From a checkpoint of a small transformer trained on Wikipedia.
Size: 8 layers, width 384, MLP 1536 squared ReLU, vocabulary 8192, 17.3M parameters.
Architecture: LayerNorm before each block, rotary positions, no biases in attention or MLP, tied embeddings, normalized queries and keys, capped logits.
Training: a variant of Adam for these matrices, 686M tokens, 10664 steps.
Each number is 500 + 40 x the weight over its row's rms, rounded and kept within 0 to 999. Layers, rows and columns count from 0. Numbers have three digits each. The size before them is the row's rms in percent of the matrix's.

# layer 4 MLP up, 1536x384, rms 0.0658, rows 1037-1177, columns 144-191
100:481549475533528544542494475475525455497490492449438360510500509511485539430524536443424529523477554519522427542511494520576557503523470509516471
100:490552517537580553453471529543471487474421483503514483531545493464401505448498454433481533554491466510542483542513495415498511586492576517490499
096:489549523526516511469530362448489433530501469505462511567465468437561498524547537420476496598481498518471508485485507507528520484510522481541371
100:520480543443503546481487451465432533506542454459467483539518472450458470419467515458464517491524519578528506507455456457533468518493498525599521
096:473469471497488505535545545465514492532383500513454473481470540580469495506534482505484420553515489505572496566507550529524578508545516504481540
100:503561551485503502543527520545498519528472458479484473457482511530443553506468509491482587457452419531510559532494541520549515455501528486454505
110:477504507504499499454481511485454419554507459474523465519465522460483447556512581484504513520450518502530420495520498499500452522490505563508477
097:424490475523551469485538495515509572496516519485495458529491547460460486484533436467467516520523489519513519436473495536452503487482543421507454
100:490562446459533545437521539536442478435484494513483521508490463576500512395436471504476524492485446560519549457582588548488487526541466490407491
102:500584508534565558453549470499431509471540466509479554540492508443496409525503470511551443433565556531516485573454487511524527559490549468523560
102:428471470444534506469504479580456530495471549493568489464460507454465438496460501496478563486422521501548549468535484532520575485597535527557513
089:506493462505489510446498427451523484479482485484517463424546508480611487553490567464531482452459421526504454462480516517506546599546520486516445
110:529470474484508472456465502495535498532450438480546525516450496452494475500503492420502515528510482444454528471512452506488562485454422437467523
104:540562523495535557497569502471500506504468510423488556524502464482520558557520463558502490536564525506520512524536516465539469425476498472521491
107:503488495498550492543480477462476570434451487484507527476480455508528489536514503517473466447499520470505517507507463484558501553390479505505499
103:536522491530452505468513488515473475469456475432493481479528453433534540489536542514532495474482476423542465548560507531496546485472518455476491
094:471480462480521463433527590514529481481539529511473443458493482530480482464497520412542485476540443487579445543533485452475429469522491503472478
105:458570502522473516442491528538454553403408546465485482594543480455514453475493477450508576494487480490495558494532499481486496491548482498507477
095:492541554520506448493548481463507516485463443519398494571532481500535458480581456479517533538556473585521523399485538525498497445494451507486444
098:523535487514471548522520469499484505497496498482572538539506598464467392518483522523466544446453510465574441536483480493472524502490549467421489
104:475531555479531543475516460577580555435496418513504481498425517493452461452487492490557514518506469531526528437466476423471497407478519421471492
099:435513518508532505525573519503546523529456515522529482575547478528512529479465467450453511518505515531492487508548437480479488469509537503490425
093:527533516496543525493523477461422508444418534464478523480506451548509448467486455506448501492441460525484522534532479475465519560489510498507396
091:517499552557528548489550541525505534467517493458482456437435462411410478503561474486456478547465463457490513452493439466451511539551515472507424
100:493446487471567476467495495493588539396472449458491435533541652490511509474543538539461480527499519492529532567493571495452489527496557471466528
095:538510547502500505495510529463527585492415512470481471545471466486461459465469579498500490514429507456526512503458478465497523508518474491500517
107:595541566484471527514503522454505499479441460490476450521504506492474485482564563456467493562526534506511518511520505481486520485477508518465548
091:486422500515547468483500471509470516503488499519532454504548502520520468444620552465464529524514515481508494489429524586481518534550491470508438
102:493469510507534521566495493497512498479432495519502466548454464494469551487459437532507490497517485501525508469500474509500447513472485576543453
106:541478472515504501517480529485538446494453466497512558500516441522424517459467504540490521493468466528500485526568529434467638523477492462521471
094:495541526515450470531474460577458516578462444591504422466502485443531502446543525471484507553521591522550437474550489469518494475484439470475449
103:496539531450461515484558586541465527567476517421575496471505581464536513462534540551557496546512436561521519523530516486427505471473558509504474
102:602491552511515502486539499476537536546542446508356490485452497453617486563530442447506501513485496541488447525476535488469550497493544491468573
100:554507524486463540461470618493548504470483498461519498577462525486414523499555495489479532483446454474544415481490502541471480495515529495507514
096:492500568483518466493430457426444477529569490507393439558468497482437459469579576551487489553590597458526482500483460469525465524498534527535558
106:530528450468510468492527490411541497538461544485496596594488473543485471532434460531545514496452497495477466513503417457518467493494447458400569
101:432531514491516472472550530509443495522522494537505439555480455545501523547472546474530521518569467512535543502466429480549437566433460458519516
103:549492522470461511509496470515572514555500506580463506549479535561534466517542444581547512492584533522505489490514428426501471560550446512545484
113:480508518503426486484528490536503525516551514540510529399597476503467512524565514457470537565457499495518530529508577437500504543461554509464473
101:484500486464476580486492468439506505464427508540478511555495470455440526516465551513418531550559441530543446449505525533538498564517467500452548
107:528522443476499561491538482562478535538494487465434477470533465475486477553493508548512561475440560483559524531493533507527488534550549469574499
098:578517531488523526459513445543466525498453424462472545547450508504467541533461537389467534471544464534469496536542445393492491452426534491418464
106:408511577501519509442520532547495553521497550437490494506559503509473453534526465485456445490528534544483468513493548505441504469518519479450456
101:539504463467529525479434511489469563485518487531514468556542488496493473497499489545462515559488528543606513555526509463518563557480531428469469
093:476503516455564494463505542509533495451500464433460459470470494527508498505541557527571508480531483501499474492499479464457515523469494544451541
094:550535540495519543468517492434494539536485507479544492498556486531549464485482482426496511503492411522563472528526495513508527496408487416503511
101:472547522503455519475518509477533538526454559522533472534552521543421507474462494517473541490505490521539455454540475492465497506498469464517466
095:527516460553476514490463507479458462493466522523517470472517486528464520490442526461488455470484510509475486449535486440487588513496531554480536
093:422517507488507526511503510513442477428497512518497404457536422530410497466464533477474533448620499537505504382487538434526482505453493493497519
092:531439505537459527429523543485451506488569502435540510540511461438506563474470552399481500462526468536512393502477497555463493571530492482535467
114:610498525458475484519513398482473460436490501451451515461428550513474511485523475485470569507508485529518532520519479536467499487548478438469403
100:567499510512524492486534471517497503511440568472500537483502567428463468424473423493564460539452418567536469483539418519487573500535540456439519
100:532506489484532487463512497505408503474497444455518523547502481490504432469434533460497516438482425601459483589503490479452537481479526510472513
098:519479538492495494515434506498522470456494495517484385478449524492512406427508537528528552527514553525542497502534431502454516483571518438556439
098:477557546466565512443504465514487468576532447474488492534494504498523402498482463475427434492568525497554449517477538483495491570442504547531499
093:517494524528496446512488438487518509529580456480506516502457512499494451451459476533487518501478551475546384456536486489498465502510569432453513
100:501510507548481513491562483463412507431475512485499509562501506480506537580556517475519542521512488540512558491520505489519494551482499533544484
105:512467557455467543508479441489488519577481524435480528463499551527540431563522505523608518496504459476536527494539561483498522493441516504468460
094:421500557455507477542469476449500525486541471501494465436534438479520439512472474547479515451515451464524512504557441440604493557488535492496503
096:475493581528482530501498518507484440503527476583504500521585412538445486523537472469451516502502558531478524479432463482556456531511553484453469
101:549492545518454468509497415515468436479544490556424525524510440459471473485490496427449496577512534490496512463546410496506539454444479466514550
104:530494402457435456490494502482572557557470484527506436463527546557461452460530495482502482463468511455586508439566505488493529545529517511478494
103:561564527502532491498481514532428495518501516507435463426492534473434596462485477462471445464584569411538491498468474502465575602549447558538495
105:503487500480518547561545522595519502584520513493523492474473422505502436524537438522399516517430489597454429492514525505490506477508573537555520
111:473509573513476507505517491475547473514532494433455438563567497513445530491476447500512514487545552580482479411499460506508441528439510494489533
105:518477499546469528494520481559573595499452549469493461485530460523493497564611528505514527576425487505524501530464553493521572545526547570479535
087:443523522513497524540586514536365469566469544435465503517426440497438499497539472560475440508552544486529477484538505522499492535471465468542516
102:525550545484565507538521521558574488530463545485492546546416497456521486506591585552441528527496550539496484465535565508546443468470490451557428
103:471473515538508505522442443485465505437420512491530544517411450487471411473534550504480464423460499478540459463571538572568581438478513496519451
105:495591516449419503455534482470524479516450493513473596466534505536483489442471455499536512445458477468516520435580525493523409492476507455493464
096:539502501501518554473533501465536528515509587492486511487587556534561530506516542488453528482503536472515525593496527520485486529499402511469480
106:481511531472532563506563498466391516472446469489511558467506518506511500560533455501498466535471437587521553504508473472527505481462464462504485
095:494531504529625525478522450472496504447511441438468460512504533507464440507542496511437489504500573541462538486476493458513509557495437513477522
098:452536462496471558569452550531491547454497495462518449554484476481509498522612479511461444490449532502492448544464495510503515528485483530528479
146:544494502485556518516560491587546562618508597535587488482452444425480494558526440537509479563575517562586566465544490512456512508528459525460445
106:492550494518488527478524493443472508457447464551534430473486405498427498460512463491512498518484484571526570512567495475492565524572543450516443
112:516514478478514460485528560424559574472508463427539454486432523462505483485478507467424529525578475525566478493501480450533500509517432548503530
098:541548489494464463455465460567509497455496519456583516534464598502499509525529544454515542478482489485559564533511411522465409534494549473484481
094:488535469487465557521468582491518522480479494500515427539531468478513516544471487435427502505578537454527429600551454452493438539522506479460566
105:522485477458537471479472518430468437469477482504487503530479458503503482422394595455523513524487478472494463480493459541499517495493530431432489
108:477580448441592466533546423506539487527514519523551480389559506518475480513553504474497439531611454528548454496506482509564488537445504476454487
097:501481479537545534472531476520565554589535476438556494458492505501547491449494537526497530491476522470510456389531471496492511565554498508431478
091:458498528505427566494533534454520495516492443467487431465537451536486472527483499558473546517455499514507394441554462530532533557466488517482559
104:515553484502540551506483492463458480506590475496587508506466491522553498565474515544484507520504569530528461526514498476492499545522530421469513
108:481518501471435543472506493474514488468472513471487489508427513531574460436550517473434476475465541471570477508485551488446524494434575510418501
106:501500528514520549390510549496479514540497508463514471510549460510543536502438471477523577495410468429520525425550482404435512433496486474465481
095:483511517449512498511456537472510523534522491412457476598550570542468528511502437555515460461447465458485563517462537515413535448468496490540465
104:528466511451483469496538523461471553463529493517460516557492471542421456560532486406519517574518574512564437495505553472488485533467479383434497
104:463484452476440515505572468512465511501438579438456529558531469435498462491480486509466487368546466489504528539545485538506509466464476424557461
099:509515464526448545518518490574492459481491480480502448524482448536440454466497535496529520457507436471492496459548540476502458451483459480518471
100:552506513447512452446512572485379591532488470493493554523546471465441496481503569431489505495547497476479477530470558429451554498505463502441486
104:623448533509479458495464498439516595478514469550437458548504575554516482485536570532565462495442539539470517616521555485501556544543560495482559
095:531504502512530451439538564537497546437524502473507446581503546490537448557476455529503498506564500491476377459481478525516485535464521516503471
102:512486437429468465507559494478524491469522499535493483600510450526467528459475534547483534454516569520497559498532474506611505506524414437340532
103:552485504499508529476504510522436497560538473477476487452455510559524433487564497539422521490504412479504476506544534459516600533431469538508456
090:419551492515456551473527517506429490461448407524503500491526499514508466474487491528496500524435448432501473520599530489533493516463479501465517
107:518546505549456485441504467469452544423505473502523484492531485408487487472495483423498470486498538525487507460484466490442503574536505603490482
095:471508454502579531511529544464498493479430503510542528587577470499520402522494538535522528491515506479522436512531528534459473459477475447499498
103:596484522478471563477550505515469510507615595452480468538543505447486529470518525516475529506487385494526562541591572489513510481459503487490471
103:517510485491499493558600510558529482504443597514551516460524447521587484450572504518459502476483513522489514494580461499480504499566508492439506
092:482525557536494503544510545488491470570537508507447521486576465415459518469477415499473515579485507509470539534563508527539493453443562437522513
096:456498493464604526476546486463457520485532504523556536492449419451552499508542565443505520506503512502498529523470493463509529544498456481471544
107:463483532537547510513558544446515521550522480495467424522533559464530498595520501508494434547467478465569479457537509398530519395501499524516453
095:466531546497569477531515562477562487512557490472467494529573464490506515538461495488549495524496486463452557476501471524491512545536497416458542
093:532540483505578473519519583506489509482476448478453459540533518441592431427563574466461533541438530558481548515476517508412503561456447542533453
096:504493524507468494453519490504509508431577479506531525482494481452545552470436559460504425538508508429514445541519488502516487508468453465490453
101:501507479498408533514509512557560535527420492545428451502486538577455446408516533517524595511532455497494504500488462542493532532506516583523471
099:455488547518497456464515433516571463536489563539553473538449540505469547536445562542482464489480452577527473495451498530529461528532564523484526
105:441539555427549492490522578545457535511448504426506528543410548488559448497513451505469501462544515564542542494541573522499551446568447451530411
109:456458467449463533477513478505487525485557499575514507480463513497515546496576500552427481520462492553486490495492466512470487520565544505527460
090:581494423542509464511487510468528518494607527454537465532416516481456500489484463519485434519514485499507434456579550525452446509495438455566577
101:495513483538446505500549479525545475502506508517535526507447524533447487511483531518450541420551505526504493487527557449481528457553600475516500
105:424538559513467480494500565485479425571484521495463498491462564490500465576530470476405545430513453456551513434490491424490512469461537461485482
097:492520502550591481513501471521505555550467515522486537495515474496553500558533474468493549486495539517536549521513550520499434568460399463478499
105:505457539500513530465492441511529515577505467451530501483519440460541548550563443489531454494466462439526482469516519476469463512505523481543471
110:586524496513492511500521432583450504532476491486476445488492524480495527544492498537446510461506480529503504532521483499444518448506512581478457
096:561498496548487489491510551469480484497485480505533474436452520484541572534480539477459521499550479525493468500482508490487484487484513448420448
096:517492493539423513522496496487523546512502496586505452519499514556477478457540555459513525522505562454474468517454524469473549479448498518469490
106:443552515439517566494513478576504539592587467427492496530543538506519482472528492557483557568478459492502518562485479471477456454450413442430541
093:502586480484467545456576532580517501534513525493539569441575536482496531472491509492491498501538436505482469466463504489461523512472459551458513
100:552466500469495525532524516552491460507536531555459595558500525453474470432425459530517460521570523476491494519511480519582559542606480468528478
096:554520479498494481448548521575534443504497519522435537508517465478535536514534463553433537484597565504571485549472601521524505512480426465458459
101:450483582482512526506493506495449420516521458514500433499454536528475501389519507495561532581545543583482508532516474511430496582506519484512460
109:509551541480518508489532499588496462554509492494462451554496464490508430517462472543495516530528515495494414461528533459557485491395491462452483
102:477553454430482454525462466468521529529489522501545545526486491478458558532457413517385502472520455463477507579509515514506549444455451520523512
089:479487461527436519529517499511490479549565496456510449567533417502524524506529596441534474485482492471513449482457427474539533540427574537468478
106:490486516488497576520522410527542537468504538541474558523473519449453454457574471545440570420500473563503433509565533493536511509448442482510462
105:542576534468504449488510477504543480486465481498553510572472546501437510452400512552543505530462535506524522529517385501528479502488506406519509
099:517469585505486505473463479516511514556517585540468487547478453482499527480470479436466500557424471495495515514552514488503499484465500434489479
088:481533478542644472482542485477567567517408530545513483457424582505490593458482493519527474459449515549520427597527468469472480553445513508562531
097:521389527417484494475462550478479466565411466473525499513512503504564500491546547452527459452451431537489437500577508439434497510483531442490505
109:503532438475548503439504519564444546470476461482506496548529487563560433410495532536408493544546519497501490533496619506575533483512545475495515
096:563497481497458514477528484542577512488524489478494399539506547394462507518457504479483563547498510513521461529459470504456519474516489510477475
108:558480510499482547439470532420525468538520495545550448464422562455490494565448572521429513475497444484530536503511496491452567464507421498464493
097:453521457538504496538506516516510456444522537519470540517480468543618561465550493506390503525527530494543480541548464542513570494504593530526506
092:487527497498548481528495543526506529480477482476499528582532474384540470517539553484534534541497465486584506528522527549525516525508448553461461
094:510484518522500539511518590491445546465459518442484433481442543530477457437505546507490545536550491480540523458489450466464561513513523521546517
098:465526459516445500410528382549531550510531527433478495409489567501477501484486514484526448510535497456490453532431485537544545467471589519475401
088:428523482506555501479488519523457544493528514446543500454490460476600435501494491538516493490426481491496518496489462531497551433492552563464452
110:476568506504485432453502505471524493559504480495515471543474525466508480531437586458557487460475478493503439476510490497464494533499508466449504
102:541542519500443476467546483560519525515460493484506488512478513503497495538486525514537579565442492532488534461502480447547568531530461522475451
# layer 4 MLP down (transposed), 1536x384, rms 0.0465, rows 1037-1177, columns 144-191
101:479508394516474516494480470485475518465477512507444456545514528552433502497504479501586565557564434484466460526503542508523489535542512533435507
100:515481529496517548503496517561543562485504507442515518506493453495495417506506469490501487438587501451512508505431524438528599483458526481510494
094:557518537631482473462451463552536481505504503518483511514516468568484514504495567505530573426492458525448516497465471512504494438545520518494370
096:564493502522534477547459471439530447463407491546461487539550544454448469571529512584500427445467490568460463568464509464530505536524514551496548
099:570497479594511529404431426556499549508484484472542555594555548438525516479561547492550494491529469563468469513487548505486521545474490467525452
101:455534466461544556436463507556492464483436506472504504496493449562456474516545586500509521513534456587528506532490563480521522453497539456391399
105:456462501550401429430437506475492513490505514500571463460521449577511540451421513474466494512523476538453504512479481461511490452596501505568447
095:473423537592455518434510509466557524525475498480480515524603476460559504535527495552558521467532484434495586509477538489546438541493508466522499
100:478510500496440536518575513503431500455503548448469539534456553522502512554518532442550456512590445448543470521488511419494477489516510524510455
103:424462475515453502486414447576443446501476521546553520442530543478490514527524532428519559581536436469508520500478526583410516468474579491492512
101:403500559506504516533481542497531586466525510438487522577512477559453539499448413504560488451532450482415573589512454543465528534476478552513497
090:490458496582484504468479514488497497450526516407506440536518451490490497476469488492435518484475472513469447481484483474435553517457597457569585
108:518516499479534541524525461486560476500583528534520500527571529513482559617445481521585495485425493466475435508554494543532548588501436491501491
102:502565529565503515445504448557455483544588486551495505523572491503471563476517486456472457511566496432518498488489494447504525500493474531455504
105:474462545508492609495481500458490481515466553488582477511490503594447550548503540641519515526548497467408550476535508512485505548511542514586489
102:425455512523438517516446528490467475445477434488473483509457457516542521437511553568470452503525530533477477535504543504455476468458508560505475
100:536406557487472584484430401451506534504452555524445485474538475473456484498556511523423481476465524471462444507440545472536495537484565506540501
103:465583504553520486491471472517520450481485416451465522536469492587580529451413490580498556556538534553484509560438495540575502507442528572471499
094:533550484490454445463445542566473461442546494541511453558525445518502551492587584535450497449492507519445533473430406483517521524497536508510472
095:584485508546437538534503489521439535477501478537504578479560543565525432437528499530609519515496484536511505447443476490517496466510536522533545
102:538514456511558462519501512532462463461485458421439522428493465568510466463522455412456521477491482573519465468539491562530425495535462466507470
100:477507469574509475509551476473400525502471524481461516452503491548486533479507464458492489473442553472512506536508445504474480491472437561578574
094:532560438467477535445521516473491522552557573598424475505538531526455526437472523443597528431501576500550476431615504438474501454539498476479532
092:479445493654444509515467550500510424524529569510442528539494488588551457456486451490493470492512462512486520433546506469505483593476517493517585
103:438534523470430504517479481484484566489548501487475440405532496455569458491457441529457477524569521461493451527486547477536546437523542509494499
097:418441559577559486538509498545467492450551502447425541422537523521503496509501518524437389574482586495530481494373499584488438513518464480458509
106:495480422477497496482552506488511448513495481484477498515475520545552512421524516514507493519525527470436547528534503528482477537461543431495547
096:568466510594564496509527614505545496511462532472555554484544487493508494519534445592511453486545583461445412508475501523475452548519471461448454
099:518525504462470526490500458527495485476448481537502523433470509540497472493524536470427483497449449516509574491518491594468490498496444515521547
109:481485482495470496530502547522447556513488516478494534483551590543414463442509543571486420463468443488397485572488484491479523528449599483486473
094:486509449540496497480458503458482467460497530454510427544517531500478542527477468559445534551521555582486462514474508510477517495494484484433471
101:494540465501514496518510540404540596486551494515493450558499541483511483479473514518496569508494494507508430515533587554565550525495530451497559
100:466521525485443543558432394509535488523502509497548449438506514517532533598532539462479469508511522468492517416559478538506440595441530545391541
101:465429472559518569504495487538536502502492487581450485516588507464562502502469458489500466522447562501549536520559519456461503556552497421437482
100:492479541570587535528476471538601505504510550487501529528474507482564487372451449488514484616525525435555467551462442504498549510563481511484537
108:545508537503502529538481533505489497478517504481461468485531504462544518475485470546530494528511512479503496440384468511518447453544502507582486
101:525466499528486530463555492554484407452417468510498529428479553589485509457508566483510486502500465599546518498546486483545548541486513586454511
100:469546505518455461499535475506480471447521478497540530525508452519482552447463498507483568515494497578472474413483489522431571506527487520535555
110:525540476474547488489448470515451476524542513465546452448480412507528487473479549530504448513468536469497482425566545463485539447484494471503455
096:523495507476433510540499523522491489459486542465484468550489484505499471489530521527514506522489539539523500501449495454503528509537470457494497
104:495457479421453518514452526459522504441429527487486493547475444514501410486501443487472506559489502487534520455559542562471567548456518524544579
098:437466469487482474503555515553548485544446541472485447398491458469510499517461494586479458493503395478505490483511534520474492471541509458541625
104:532439550480470503490485589472518557519486546513517430559508537414497509567513494549577524461465462423457530540575512526495481490556431495557513
101:511482532457401498473481491468512577554561543488473548532435477540459443493471526540471535509478503494491480489516507456487531531446514512477463
091:453581512505439544522531562541529501496463498496478610516444504503567491477505487510471514579508416457499461496486450457488525487500526443498548
091:480534507571521490543524550506532406484500515533468416489553465475435537523508475527483516473459481494507514497497516501520429431477517528529441
100:559505515496489458506511439453492521522539533446461484521526470462490513509474531520525512458390417484519533489441589573464488515452520483460481
096:469466492459528473514500590619495505526521480501490476477468557566440477451462452471497530507568578521514474498467484567550460525503549579516464
089:553453477435482530505502483386515453460549542535463443510479504529495522510503592510487487523440479526532579564553498538534521493558433479547453
088:479492486513457493541516457489508550499547455474502508480463505494564558566479510491481491480469545503455537476486529497501508516512476504454488
109:473484451476508480463437477491514431407563480522598467494511523518510468560499508418505442504529558426515589550510537549508518525511428456487495
098:463439601591464464584523551490524443497490501449453553444506548486504504496491491516542437521459517498515498466474456499535499454536460534494585
099:507466485493553500434433478488512462537479494459547471469415487512532523494421558578491422553520475527492488453484490532494461510460544454530504
098:476478418463443545466539493417563568511411461454471456540514519481487517496532485554522511542566475497531509502515434536486587475445440463530498
098:573437479550537440496495474417541553521456507521497572493475578496483460504472562490516420497467479457500416498495458419482621514521484407485470
096:514454419498555492503523498487487512521493480452532517538486552547444510360499547494509501498459522484453470528475473533427476540428423517526493
097:483555466497553532492562508523552492464511539485541495518466521503493518516533513521517504543492526518490475480544520457494473552512459481485542
102:586515515441505475551516490486517515531455580477523609517463481494536483520524529506541526500492468480565480504493538490465553458532467524465429
091:555524415489486491525498548492522507520439520546554481475495545493504541508546473627410601517514464521461480538557467540503502598437475484543562
097:482519534419512515315518501486453499523474506534466491493534488568474496422458513512466501441506552465555531505538507516499517518547515555444508
104:459513530477417562527491439518540422517495467512445527494490472507514616478472522434468526568567510528474466445509480441462496536492553511495454
101:494458387460493505500499506514503529486545536557470491519518511484527525456421542506565421509491530558486570518547467538522556540458458484456489
104:509592472454529530432451536541538466497458477535518468471512464501541520455516533447457480574494513508476508471493464489528481463490591447526486
104:434552514460519539449411491474477605556529513501464501553445528476516533522544522504511404540528488450611452475569476424508521521534550443504481
110:463455549497505433547521543500410440489517513492487498522524472453524486494464513495506487520544497451517395499421528390449451536453477414517512
102:536523516477470464517514538439497487478572577504448553510482513488494509458444517494539453448534465512532483502474450505564467553455420498548538
088:501477566401437523485539539475523457468473490412534523414498562505485531476539463531447508474507499480524534431504453502493525494503531524442445
103:475482501449499501442404456517507475529481463474470541487389476384504482426545454474565444490524448551516418463503548558471515536532518488516475
105:505470533487452459544360488508563555494461501541545568456483537510521453482551474512512487524439622504514494504521539533511516449528539493548441
104:515510572508516514534465494478521536467585471517464454550444579452488463494496516535506445533449469500559502499442569468504516478480527517437486
096:486519513551424490525554425507516577520596491488486524481475499454476499553408478542477508502507516446409482484370543527463456492509550541473565
106:466472574554446528513507485569566503482430549473529569465525548510533527551480578515571434448555430450486504517537469501495518473488502540513504
097:518407485460464589549508508465462544525521493513475522412490459496481563438516470488423550539444497526547510552544483508559399486437547488535473
098:518464468488527480514564543526458592584553524533520551512505476599496614507569479470509480476479557491530519557493485565471508525558439531501511
117:550485571435491443472492461531500585515455451531574510514439500423461528533521499492542539554555518479595518494539518439472507489507533512483461
105:534536473500547504519559447470523494431546525485526449511541487471497462497568549450448518480520494386532453515518486513489507535529531508517488
109:474516478461547532424543509493498461535517525437455533499551469537498479430479452422511547535529476534509464486511518462531546576497474444471533
100:423451538524506488527387542517484469511521442548519522587441481541489522459435462530454455508421504559441461522446539481492502493499451515509510
096:483511498448553534411522497561531556468424512466522592519466516522523514472532495424535488550443537530425550510544504559500475453472467509525511
109:461492579603527570599505468510500515507540477510491551513560444477500465406455418530492512467487583458499518439510493450472520529473457468463542
107:415507477468481537517424506449511444505554487503469428496477473538532539512542488436471478513466544486512479450512515543423481476480472543495543
099:521511495524568458570460483466559547421501515521480491506456487467450463448520498521549541498529447424512555494520518514468490573464463492517514
096:521460413618527562533545502513516459550512527479481487456563496540506564464519497486448494442487511488398445479504451506506479538483489550571512
103:506558517479490564570536498525466509433531534463451480437479513553549508557562538510510517537498478519480482443470499496452515472539486521489452
110:491544438430507434474499466439431512469472500494417456497500475532539505496481502458444520499565489452474440458584532479550511472439482496447418
106:570488487448470504457513549488485515495517502533479496526548515512423525512514494469491531551491497508514440542615494507514560469499485440487439
096:472456516399472541549558502483448519517513478456518494457475485531473543414397517457443444552499473527417496432483480481542504498533516467499459
104:527542504442542485552489472468487499487511506482558432526483575520522536543507435472504616425449486595430475517560440455517480472451525422472495
103:585517507482432454521532518562476508474526452511562483485454569482460474569460556504408502534573449468512474509454514495475442535530496574475499
103:495508464498505406476484511502485590508524567491417487518520426542509480517468558483496498470486540456471522546503500574517417520523464498510478
098:502460569468520440531474523534451457523497502425511619535521457505526482476527447511456476498466496502479470465489490458533482561504521498500553
106:488366537409548498523534490483506591456463500536494571529540486426452433479524471527513419526453579537520562457484555456519455572495505520515508
097:499413460561550506502454572493569545482475494490510482505505499455428463427576477501531475409509539497543501509504528461489529460518510445501526
100:554442446533530480524461439462541542542503492545507497525483453450514430534511475483519507517487529420522491448432525540448465576504460503531495
102:417480477493507535557485499454394497513492502529504548475493499502496489542448515553578482431595582543461518497506475499544522557527493551495587
089:547496517524426388511518401537532564513463531541467478530422529460482502442564532460495508484534508533498469444495466526491535580435453481497532
105:542452600515538502493532460412464459500518511495535542537500492498503585540585486531499510500550515474553482513519520471466488550487457529415527
101:465552482530548495551496523516548503527540519522503505505525479493494425505443452496572431564549537455461433535471597510537487506433460435513493
103:441523469492517529479439483487468512498490540553512555591419472495513492508530478513522504561474489453557474474477560492502486517513531479487459
105:540543539476539579568490496491526380448491470559494505527485512565475480520551478492556492490489525448474546530566443502442489516487502562502488
091:614570485466520481470494530511544500492514503535560416510525527434463535486493510498510483506521558500478445489453514559531450445499508494494463
093:524538448410429503490430429553465498560506473513511531469485565503484528538537491491458520486577443518558524487588456441533507524514537515468513
106:488505434480573480525576552491522586583445486498573579573444488476480516521465506539477441461500493483524505493612544532474520559401426509516515
097:535472532436515519544536468436444565452497473449565543522444565626526462474459528527468517560481531576493552526501543430464482496508569514487439
096:480498450552523500410503577530509486467494447444510467451443511511462469482475502531584492459511529500535523502469481476633479475408475515452486
101:465539473559517625520498469508529489492550518551462553483615504530497502525481514525498489521522537488493486533597520415501502561592479532476457
102:515457460544556436569533449455506561442498544446482520538544504492478532492531569489517491556556500513453497439528476479510529596540403496500484
098:436495543575484475535488548524411526527523540502562424500528538519505481473551498507489549482567498525488466539482547490523449540492479382537521
102:472479535502490504502491558587507418451450524401467535503430516494492470464535542491485470521552436512595500522522482550457531472467532478551520
107:498489524478460527534498512545505431531490498491496497425482487381479483601492487480437518519445463489439480535566464549501448546445506480509522
087:543529540462504516425497526568487459435499534490487523561503456511524479521607511500473499497483520517488595430539536511483492529511544520506503
100:531455481488510492523502539603521497474473530524596445538519470543538472491517512502531499528521534637569517444513499461470496487430496491449503
103:533475491450529484513474488510466521598472584517461399515517470530532538511432452465488539453497505441532424512476509481533467525461421444534465
097:522466522544535455509555498501504451518458506501495419468598514456472492490427504497488477557464527541448472601527558451487428531504475458553495
102:515493460479503509479532458535544574481518465561432465503463473476453521466599512545526541511476456491420445463501473413523521502530522478429414
109:477501501495528523477523530485496505586505514521541507487593432501477526590512532459490553473505542496505503478443508533448486477461465445552473
094:467562421504499497459500494505487528553552520434500506445497500530525447472497521506467496518561396485507526494563453448560442516522472447544497
100:429457533548574543445471551493556465497453524492559504522540431501517487531510505456511508539431443474518545541565490520521609464585471493487498
106:526525566548467479494461495473558427520438438490480471456505449479494433481448457483437515464515468507468491426405497524516465542472432527521485
090:496477513447558460502476419479412545485454466554477484529529546457566537433539507487511459464476511527536560481503483459518601518522590456537456
101:499507503471469540506509475474546540485510531516503497487513438484507537404445492487492451513487529482466388506566471481506528484537508540503499
097:434448488534458383536514540555497566533453487509502469486451504491435464509453448479561490537478565458495519428474530530533505502512510523524442
105:482522497556576443462505541488473571493476505485498523388548536483443541499558460491495493502434519398457466511406511438529532423457539496461477
106:475429495535462473521506552515494476494403575470505506517507510447507509498439462451463549511498439471419483479535492586470538551515502480515510
100:472540510485484474503507441464581517551416548545511554533447470524468451409495462515437595523531530518527486503548517495474540483439455509557505
092:458479492490495587446464505531526494551528552526502481463498549598487511456478488546542469521542521495522530523535503433525465506571439470446533
106:526428486506497543418519503464514490543482495429541581490515522567568535565498509552537461451498395492464432475463522473500507460519511484500583
103:500593450513454446501520479465545407464479468574522470543468471562490564586581556513535483413418459510476517480548500482533499495476518495490530
100:545550521415479493467530548526534491574512504530510479448511527490514506512513547489501510501494430580490590445530481482466473481517473564525534
094:519490508411501512491490499572435544516525543488527519517532437517442496446540539556555447580484555493498523505563440498515456469526525432483520
099:526529520409584520486449483438455527560496490504457425515512528532542571464483475499465510442503476472565506524485514483474471529465559499520502
109:538481542423487521487525479530518499580543458427524544497439498531442542510411486512490536559499478483475567501642489538517505480456551520517545
098:428503492547572525498518542572479574518477551430497462448499473456503454464509477494492478556548534334501472473484538523478464480514444493550515
108:565506451374466527512475513489548522522522447541506430516470474508525529501462500507492511456518606468521552540465533438511356472465542505482513
097:533448503564456495496545442487485496447555474507536511533444572556534517575422579495533489518495556529491513505484487479541468544469426462501389
097:488517500549531539512496607539559563583423587451467475444526508487446487503619505521548446454517521459509492541463477542521489499548417502433473
097:546576529472468441507503513485546562540489500569542517420585496487507520521439520517497473499483494458490458504473400462483478421502569455549480
100:493461490548603536449448542517479509594486490488505532521553487449456543539496505527520506450511525496493487532500581510465479538497513498493529
091:531496489499554503495421476583496499489515558467508535540495453506490463554573517468453466519462473478590550470462468531482491550511433474467538
113:461522452462540460524495487508492484451549526501572495501520375457539536471467511493503496473502483479487463468523493555498469507496539477496517
101:559499503468575486505547524459558523449479530456459415441509570544476476552490445503454488577466553477528409491541544521436479531515566444505522